Part of a small language model's weights.
Size: 12 layers, width 128, 4 heads of 32, vocabulary 2048.
Architecture: RMSNorm before each block, untied embeddings.
Training: a variant of Muon for these matrices, 4767 steps.
Each number is 128 + 24 x the weight over its row's rms, rounded and kept within 0 to 255. Layers, rows and columns count from 0. Numbers have three digits each. The size before them is the row's rms in percent of the matrix's.

# layer 5 attention key, 128x128, rms 0.146, rows 82-95, columns 0-127
105:170109142127116143157102104115122141162147110116144123168125143130140078155167109166123131163123140124132125157178127079147152149098108166085108165166132135129132164122106132161143090189162142147131126130131087155117117090124152166136110101162106103112112136083119166132107156159116094101136104156126156120124171145107129154102134147148141136159140163102161158137141114146137128135117
100:144128183149122134135094136106139131112099095127064081133091133109109160118151119086133108111125108118190113100129136127149131122103103146146108113167117117106116144067167137094100135138137108122122167153181155124123123126156116100150134134151090133147139141094113150113155143079107130110104113128182113141119126122099113133111108113131131129162166088151099141139135168134082122153156
123:108172145104130096118146131100114118142113158123131123123101109110108085130089088161141108166144115153125101092091138124104113105142109127126140113121108141114110122111101156093142122124135138130163135111100108102155134111189125152111159102164123150135191120129058084105093114168126121114127129135090123129106094131133172129148142131140146126098151100095097123161105162160113071150123
108:123148151141095112135124117113131132141157106128105158117149130103112133113105120127141132144141134131079113093177168133105129162128104117144148153140146128080121154109133133114165165122109140090073143106118125038163129143106127091083169157125168126130135167105139130143108188161134152089120138118140124153167125130110154127106114092141140066121142128104122157107131107133127136109100
108:182078094155131143081123148116149168117128136126107157115161121128136089114137154124145128107106122104123155095167106117146123127104114161180119105101121139119141157183116171163125131110135108113149101140168110161120139115127102130127128113098157169148086157119192149116138103144126093130177143115138133169117116156127114172126130131141106173165122130168110083145123123109120116135134
107:120156110117109153112168131127124137134090110133137114177121126134138169118114148144130105163120145130132141106149151126154121147133119089086113150126107138109136104094136146132106161137139132149114166114090129145156140122163127178127125150119147085178102146129102106130085116151186082126131095154118037117168092071120138155155115128168163116129137125148104128145117159132131115127108
103:127123132132147115151135120172095137127120119155147102185129130128153150163113102116142102147149118131146107119170132100152129113079163126132080109103148095087148100133154109162084155117108104120142124114112131144141115152114130130138140113110139119128134220122079101162111120117158166157089099116132109163154119167131162119139111138100105141131137150104138140147137082136080086142115
105:147155156138165130114183120135122113097110158134141127133151157128107108119133158134110130201147127090154168093087146102106115141137068128109142136154118122105107127136110117128106155090144151152112127097107160123094114179118162129134154168152105090141134111121120122119131164146110147140137143131125116130120106163155097125157126113124160119078079140145149107099176084136124110114085
110:100171125099112133124143110129157151102138118126121114127111127123111056148086125109106131171083092166167122139103127106147081132132099136149138126106129135155144107127106137102098190124115119173120140130101128122144110129165126121121133181143142140116084219121095109111100132151122125129135165175146138123115094169141142117145116131156127145127126161091112142116093121104117111111131
100:101128153090142134125130091101135097143123124139115113091124170198149146109166122173137122115116154084113067136131132153091138129118110110166130150124141152151149106131133168105130144146123123116135144113137141115137147116181170121136133108149141152150117162119120100161143076113132098168125117154117085160145116154157114111115109152118176122121148159085111097097181137126092143112111
104:088136128125109117113144140123114116124101118129122155157118147118131115188146130138092110100118116133113124097128109116193076126112129124146130123157101156095100159160110137078096140087153121117128126133075120103116111139097198123108143106153152099147118078137119115123117135098115150180119070096133149080087127125122110124137119132147109158157104127111088169114128107141125101113140
110:151100136184144138158091128116096125093145104089117146129115078154120098088165122133125125086090108118103156177135095123108082131122131108104107133125171099159099185147165125128134084133087114103099122123119115134108145110133117146144142132145113115170111095096139119134124099152116165154154099100134112146113117097162098106106114115135140120155135168173130122136095124147111162133107
102:116151143152114110077099103118133114143136107182185138130147119096092138136096092104117130113101125146148125136133118073128148082129079094125120099105122129173071164161129120128154105103133153142097131144167114152098147160117143126084133157131147115146134101126140146156114114121092102155163133137117071086130127179149118134123109130120158120148126115092151084132115148118141140136131
104:099162066115165139126139142171123152102112132122153133107116174123152103098151109107188108180095148139099126141092115138145111140170098130150125104157127158121125083151138088083149112129127136151134154156153150104154154154158136123089144130141158109108157163111133107138130133129108113146078086167145126119135085154111126117151160155130101135149121136121084134140098122123098140127112
# layer 5 attention query, 128x128, rms 0.137, rows 83-95, columns 0-127
109:137078168118168164167123128132120105160127163098182133111165138128116102120105097134122113158138146127103158086137136158099112136141158108140125131123166158136134121147138113142149131103124142115120140125129149139120116098115097134127143111171123177090167081155154129123103127185087101114127126106165099174109129128164169148088121128109151129158088156106131140128139113155094102139087
117:159134100143159132120164117115165147116143135128108150142129141099116120117111090128136146137074080123113146107171148163121123158156115096118111146136116091144057110114102134150141171113137136122116131139130124109107142139160118119124147157112114104112116076114141130126112098143162145149078146066103115118154188091139110099144161136123178145122128099106126104086128094135149133091159
115:118141131201159130076117142145128150134129105058161098125127113114098119157140140137137162109146132094145118094101127165126119153168136140126134109106116138153151122157084160110130138168122114153150156138066112109113102104129121139144117141132122146173093143151170120096141152101130137134162134115146135122115144138139062108124104097127104112148105114078108154099141099093114129139149
114:099131115116087126118134141135101152132087110116099124149078085129092127119127113053101101117100161129088119113139142155142129126087158103127132135119128142116140186086109084145127132156089103119109155134161117105134113109142144150130181102152128171119126130141097107148096134162133116113146138136125118171156112127106098180128127151146091128076126122121144147137126172105094138149108
105:131136149151130129160156094084089121114141127146136103152105126144089115106103159131111164120122161142121108150081072140119152110149144116150128142123095133097103109150096123124150103114107170121116096167111084145183136111138107115092105135116099143093154119140137098165154146101116135136161134116110088109105157113121152146081149172137139123146101071103145105140136179109120126101123
111:091114075171129131155115167133120140150139146126102159099115101164159139140167173159135153115132142135100147109096116132136171145145129169149129141114135167065131199123144124083151143156135121159126134099133140148131134123119103100117102099134110130112114089114137103120111105188144121126144104136123133153130148153151148151121092144164180136134121147117093107129124148133163169101155
114:129103160105155141148115124134136099117165105110125126107124189173072154112136126144132123098136122115126132127128122093129109128106143123143122142122136152141111145149107125133117124109197120155165117144117104114141102086133155150130074122103082158118128172120070096108106150106145136134111136090095125116140125141108105129164122086102088164149170109148098175154146131112182147110139
104:113123133170175143114100116143146159116135149189137121140115142112128135104121123111072101070122115149155157102119151134127136133113156152139119110123151142157091102108153101133108137119125104137103116080122153138167105082147134116119124090104114136143122101153126151183137143098149137120142113094123144121191138125087109169128123158127097151126110168115137123121104096121105189177144
107:126127143120094101145096113129087094110173148150113123153166129124117142134104099114144125109137090081135137115136105144105161129125108110097117132106090102125103143103128118136164161120125142138130133119111124130083123110136061127103125132102065115144167103212143166135123134121137120114142148175111134142135098121075128115105098109175174078135136110147136102113150154138119108134123
112:154121082111115160114149144214138131139106118153120112117131122117098106146148076116115133137163132128143119096125130124100150120088166137175113160090168132098113107154152112120108123106146109140132067124160163119130135115107106106086104107172142121157090149127084124122139127101139136133138099143103128148123149165142084116137157108097167095156133090138163133149118116130109123099139
105:066118089105147116133118162137116101127079138114144069140105142121069127190130121172096129146144166137125155086114146136153133124111154114111140136138143127130146134135131135104155109109156097157150140131127134103109155144187128111114105158103117112157123155129089170127125165130131130106133145135114136104102138080109161175113164159130149107118152165118147106085145144163124135145117
109:156119132130144114078127103149133125112087158138107113191113086168125131122106113107148107110135084136132140124130139121120130146116186107170093142127140113134102134105138193091107152128112117076120128131095121110115125136141139156155109147146128116128152155132097133085142128089113116151159162158146124124118119086131143176103175111138134121150130177141152144159144176081139123095105
106:110082151147101120113122092109170139086120146113133098094138117140149165165145124148123137105119145154124163139144137094116123131065133127134114139126140129105093084147087123126156147136164096099150085138151100111122129131109095160099142100121129129155098090114170150171134084155149146134131134146159075115121142116118121102114134097123103130084146142170179101125126102117117128175109
# layer 5 attention value, 128x128, rms 0.134, rows 64-75, columns 0-127
104:132140130095139140186130070127070129111146100106098157136157137146125116137135097144176080145145141110140121103116097157087126162150107142144170107126117123179097163168137120129121122121104138133111125105136145111117120161075104142119066114147118109119136140125112092127122156161136162094117163117148162148119103103097129153102139113096132157095157093121154117141141173128139129135134
106:158079090127118139143110092134132134128146121121128136152145142142103098163124134142139141128104100151122103103131110091140152116106112173134118141094095142100162112083141119051148124133108160160111122142120137162139121105125144116128164149142133127134146131097088106180136112110127066174127130150151120131123147129127132129127112112127104170193091115102182138111124162147114173154154
106:067134113167157121139113122087128151112148165134113137113107157140161101117105167104099142145192151146145107121142118122180136129093146085175153120129136122163123168133134131115124149135120134112066157145105176099126095130131167110133115092139117148127136115149122130191136157092155133085082161112114114138118134123168135135115131122088127165125120158145101139138111119121132117103132
109:141159112135144103126114119123138087091157159133151158134128134167116113105132154147167142142099121143117124080122165144135185140166121133071149134109142138151098154103088105137075117145123098151128148127167130096177132097140113134112110159136129124085136169181107147135120155117146133157147158176099102095141110101183087109116114135085117136120154134112140126106145135125114125128111
103:129137145132169113086138127075096121098138105114125116110162139124125111115082135152118102149147091128132154160150169165132132115133159127092135131147127123125145088121169167136123149153098127106153089115154139083129151100133125116121177111081110134093141126072142095151133126125131143091129142108123130125104095133136113114115083160072106174150140144123174145087103104136143098140157
106:119076110122109163121122078131063118141156108080109140124110130165141137167115117122118129107134132092084125119105162143164119100080147120122107100104130143167144140109106121135088108140130156114124144101113102132161122086110128138148133114121161082161161117105104134124124160129127169113108102101112088113130149125119148138117161078102160143116072114118091112135112127131152097101092
107:149150133166107118151109100121139113116130135131111106124146110100116108150138174126117141149147117092131076100104113120138091126191097129122141185111111143109073132177130145118124131096149113122148161133076131112068160124126122162156116120171149152102118105106139173142117122129115113163112148175108104147154134117157134098136106161100154170158099135107109132130152159156144135119144
111:135096129133137144132101141103160121149173180172116123116111096120078148179099082156122148162116102119111110087104110139122155120105120133151143146140098166157128133117121112138096121117128146136116159135137147121103136103110169111100136086136158118142168135166151111133136112149133167105128154111093153142131102122076107174151168148091114127139112157169100116116177160104139124104115
119:134113181134146138167132096106115108138101148138156116135086091114104116110095167168118112096049117100132118207130111129154119129144105154146112155121140121109129120124121135124122141132123130138126149110133142123124095090120164109131141092098103107139110126163133150117138169119120164126138155111116131132092158077132102142119126142155093182111152131074085150110122124112114134176124
105:144146148109122152113107099147088118121086110087111171152141097111165102147174138117156126126122148095118075162164135133152159129171119152155067113126132131134134131110135109147137175135119143116137133123162151136118129115118092118135130089139150130129142138152087123175170152143132109155105073147128143143137120172103107123133141152123130124122166183119125165112145125153079179117139
107:096124113146148087140124108169131123165158106081106111107146107126126132180120126115136120155129110106144153133153139096100138127144153109118103121154161155141131133116166141113083158119164113130074140150151128138165057088156138098098136174063141174118102093130114127123142102132106104102096143148144119132120139112152156132112119112142140147165147121077140147126127087140107152112132
110:094100117137089152104101116166123161128119156124126116127112174155141139104135131087177142132071134127089146125107164152091143109146136115072119122149143141121104105132148078135114146099137150119109108198098106127076162125088126147160159124130092114086127103110107133141184169161134125099121156112124145126126146120131157133125155121135147141144106127148127110151085122153142127108119
# layer 5 attention output (transposed), 128x128, rms 0.112, rows 64-75, columns 0-127
116:082101102173158108130093139107131138090124111135133107124146097112149147111124103119094091116146124159134136120147119151111153101092126138130130128149136083109131141083148132139082163081104133178135140176093099142129110136126111135122120149140107135157131161148090141113148154129107132104139098077137096127139077134143112113134131101144163101195100139109136141142135083158110080109103
111:093133115124148099140106112108121164137160135139113127124114146120122139089110147157184182144138162093150142122121147132171107135116153088096079140140168135134140126137135112126150126161110099132096141121137095128146125141131155146132087101168093120154089150146127108088111082114117111078113110107057138140150119129105180162140140143148165128109140103088151084130125132140107118136150
121:162151150127094132130146160102105104115138082140156083123104116152152133132128165127130125101161142120112125145138139142100143164110112199135173121124123129062123129124098163120190130112145094072132175145126106158144135109136152138128131115134118141128075139127086139171134101127093109161123175131134113175117152128120124144121132118168149123169128135126153172124129116146116157104125
123:127186114130122117151128120160109111144144140093126110126157128117143109184115087146072175127124149145138142127123135116132098152091132105129124079123148069156147113146164168173116123124092128092097125131168093131112086123119133127127167105140140156168132131090140145108164098112141127164151113099168111128119118135121130158141148138129152125128125112140158181180153134109098121130167
116:115129081128095143105132114156134130142136132146134142143096160112147155124159124173119142138138124155106126156095111104156154112131125163128075086091129120092087105148128119141132150123159193102113169089095169148160124118135150112136114071164161158108118148178101137135156126129121144121130136169129090125160125156121134128130166101109148101123096113168164151167106142119136125109127
123:146135097140140099111112141104155123059113104104173131095170116117102149123139141123138104168107183126161133116151097126113093125142086136085123180117109145113105110141138150106118144126156109106119103147114146124106167103070114134084137106069116150100092129159120132123118085111158110092127152102107103103138157123126146120163129124150144126132114163105136149166113095144107114135115
120:124113122142106095149130162115090160175136158120161132136092121099167145143118135139135146131166120129147147129096198135136133127163129140105103101157148110116130121110092101109126122098111087129105119116189120141137110099119095124182114118109149137154136116097134127154110142143137107135144107110154127093120143138115127158099090141106155130184205086123138131113168144128141081133106
128:134121089087115098144137130127108120115112144136137107104135111187157175095141143126118176167145136136146162091168137146133118142099129140159163143102122128136125153114162094134117150105114126147162120133140158164105137141110097122175114136167091136136086194109141125100162124138093124133154146150176137097136141096133123137148107175136160163119104175113133146145100087124153125138142
127:122161115126109121114143099107139114108137164121118108139080168140145163129098150113113102133115162080128158168178148141124126115130148135107129100099176162130132128135079094137111131140144148069105082140092089116104156190115119123131131165114145087116142123153133114094138117147104148154151128120146153126186131158137108162132123129105159102138134135152142125169164133138118137091162
119:095139146154121139115125134111141187084140146165119162124111117143147104153099150114125124143143124161134153147145146120154109125133132091160120092115095164123090118146171156102115157202146125095139137129154117107160107143118117141096070126090113139156172155114112161090122115145133103120135114110115175142113115128174123166116107105131163143153132106104159115121167135126118102091093
119:140127108107142135113122145087159097105133132097137168151146137125111096115114139117136152142082140129115130140079132109135076144112144142108154108148090107125138149163156116137147129115182111068072170123109065110145118148152140130176120116144113151138112137117147144130141118114111144152138174148098128100150137155120096111145162106155098104130166056099107112132109123150129102125145
121:133099127094118160137136146100156148116164090122152116132094093096148159130140130151087102097128148136178153166140087100138136162135105137151143159103115115138172158142129140115104175099121132139107099046130121148129151084106096102104119116092143129142142125166142153132100130158125126140119113123092137155133133103102136114144119119125109155100142108085139159113145157168150110162165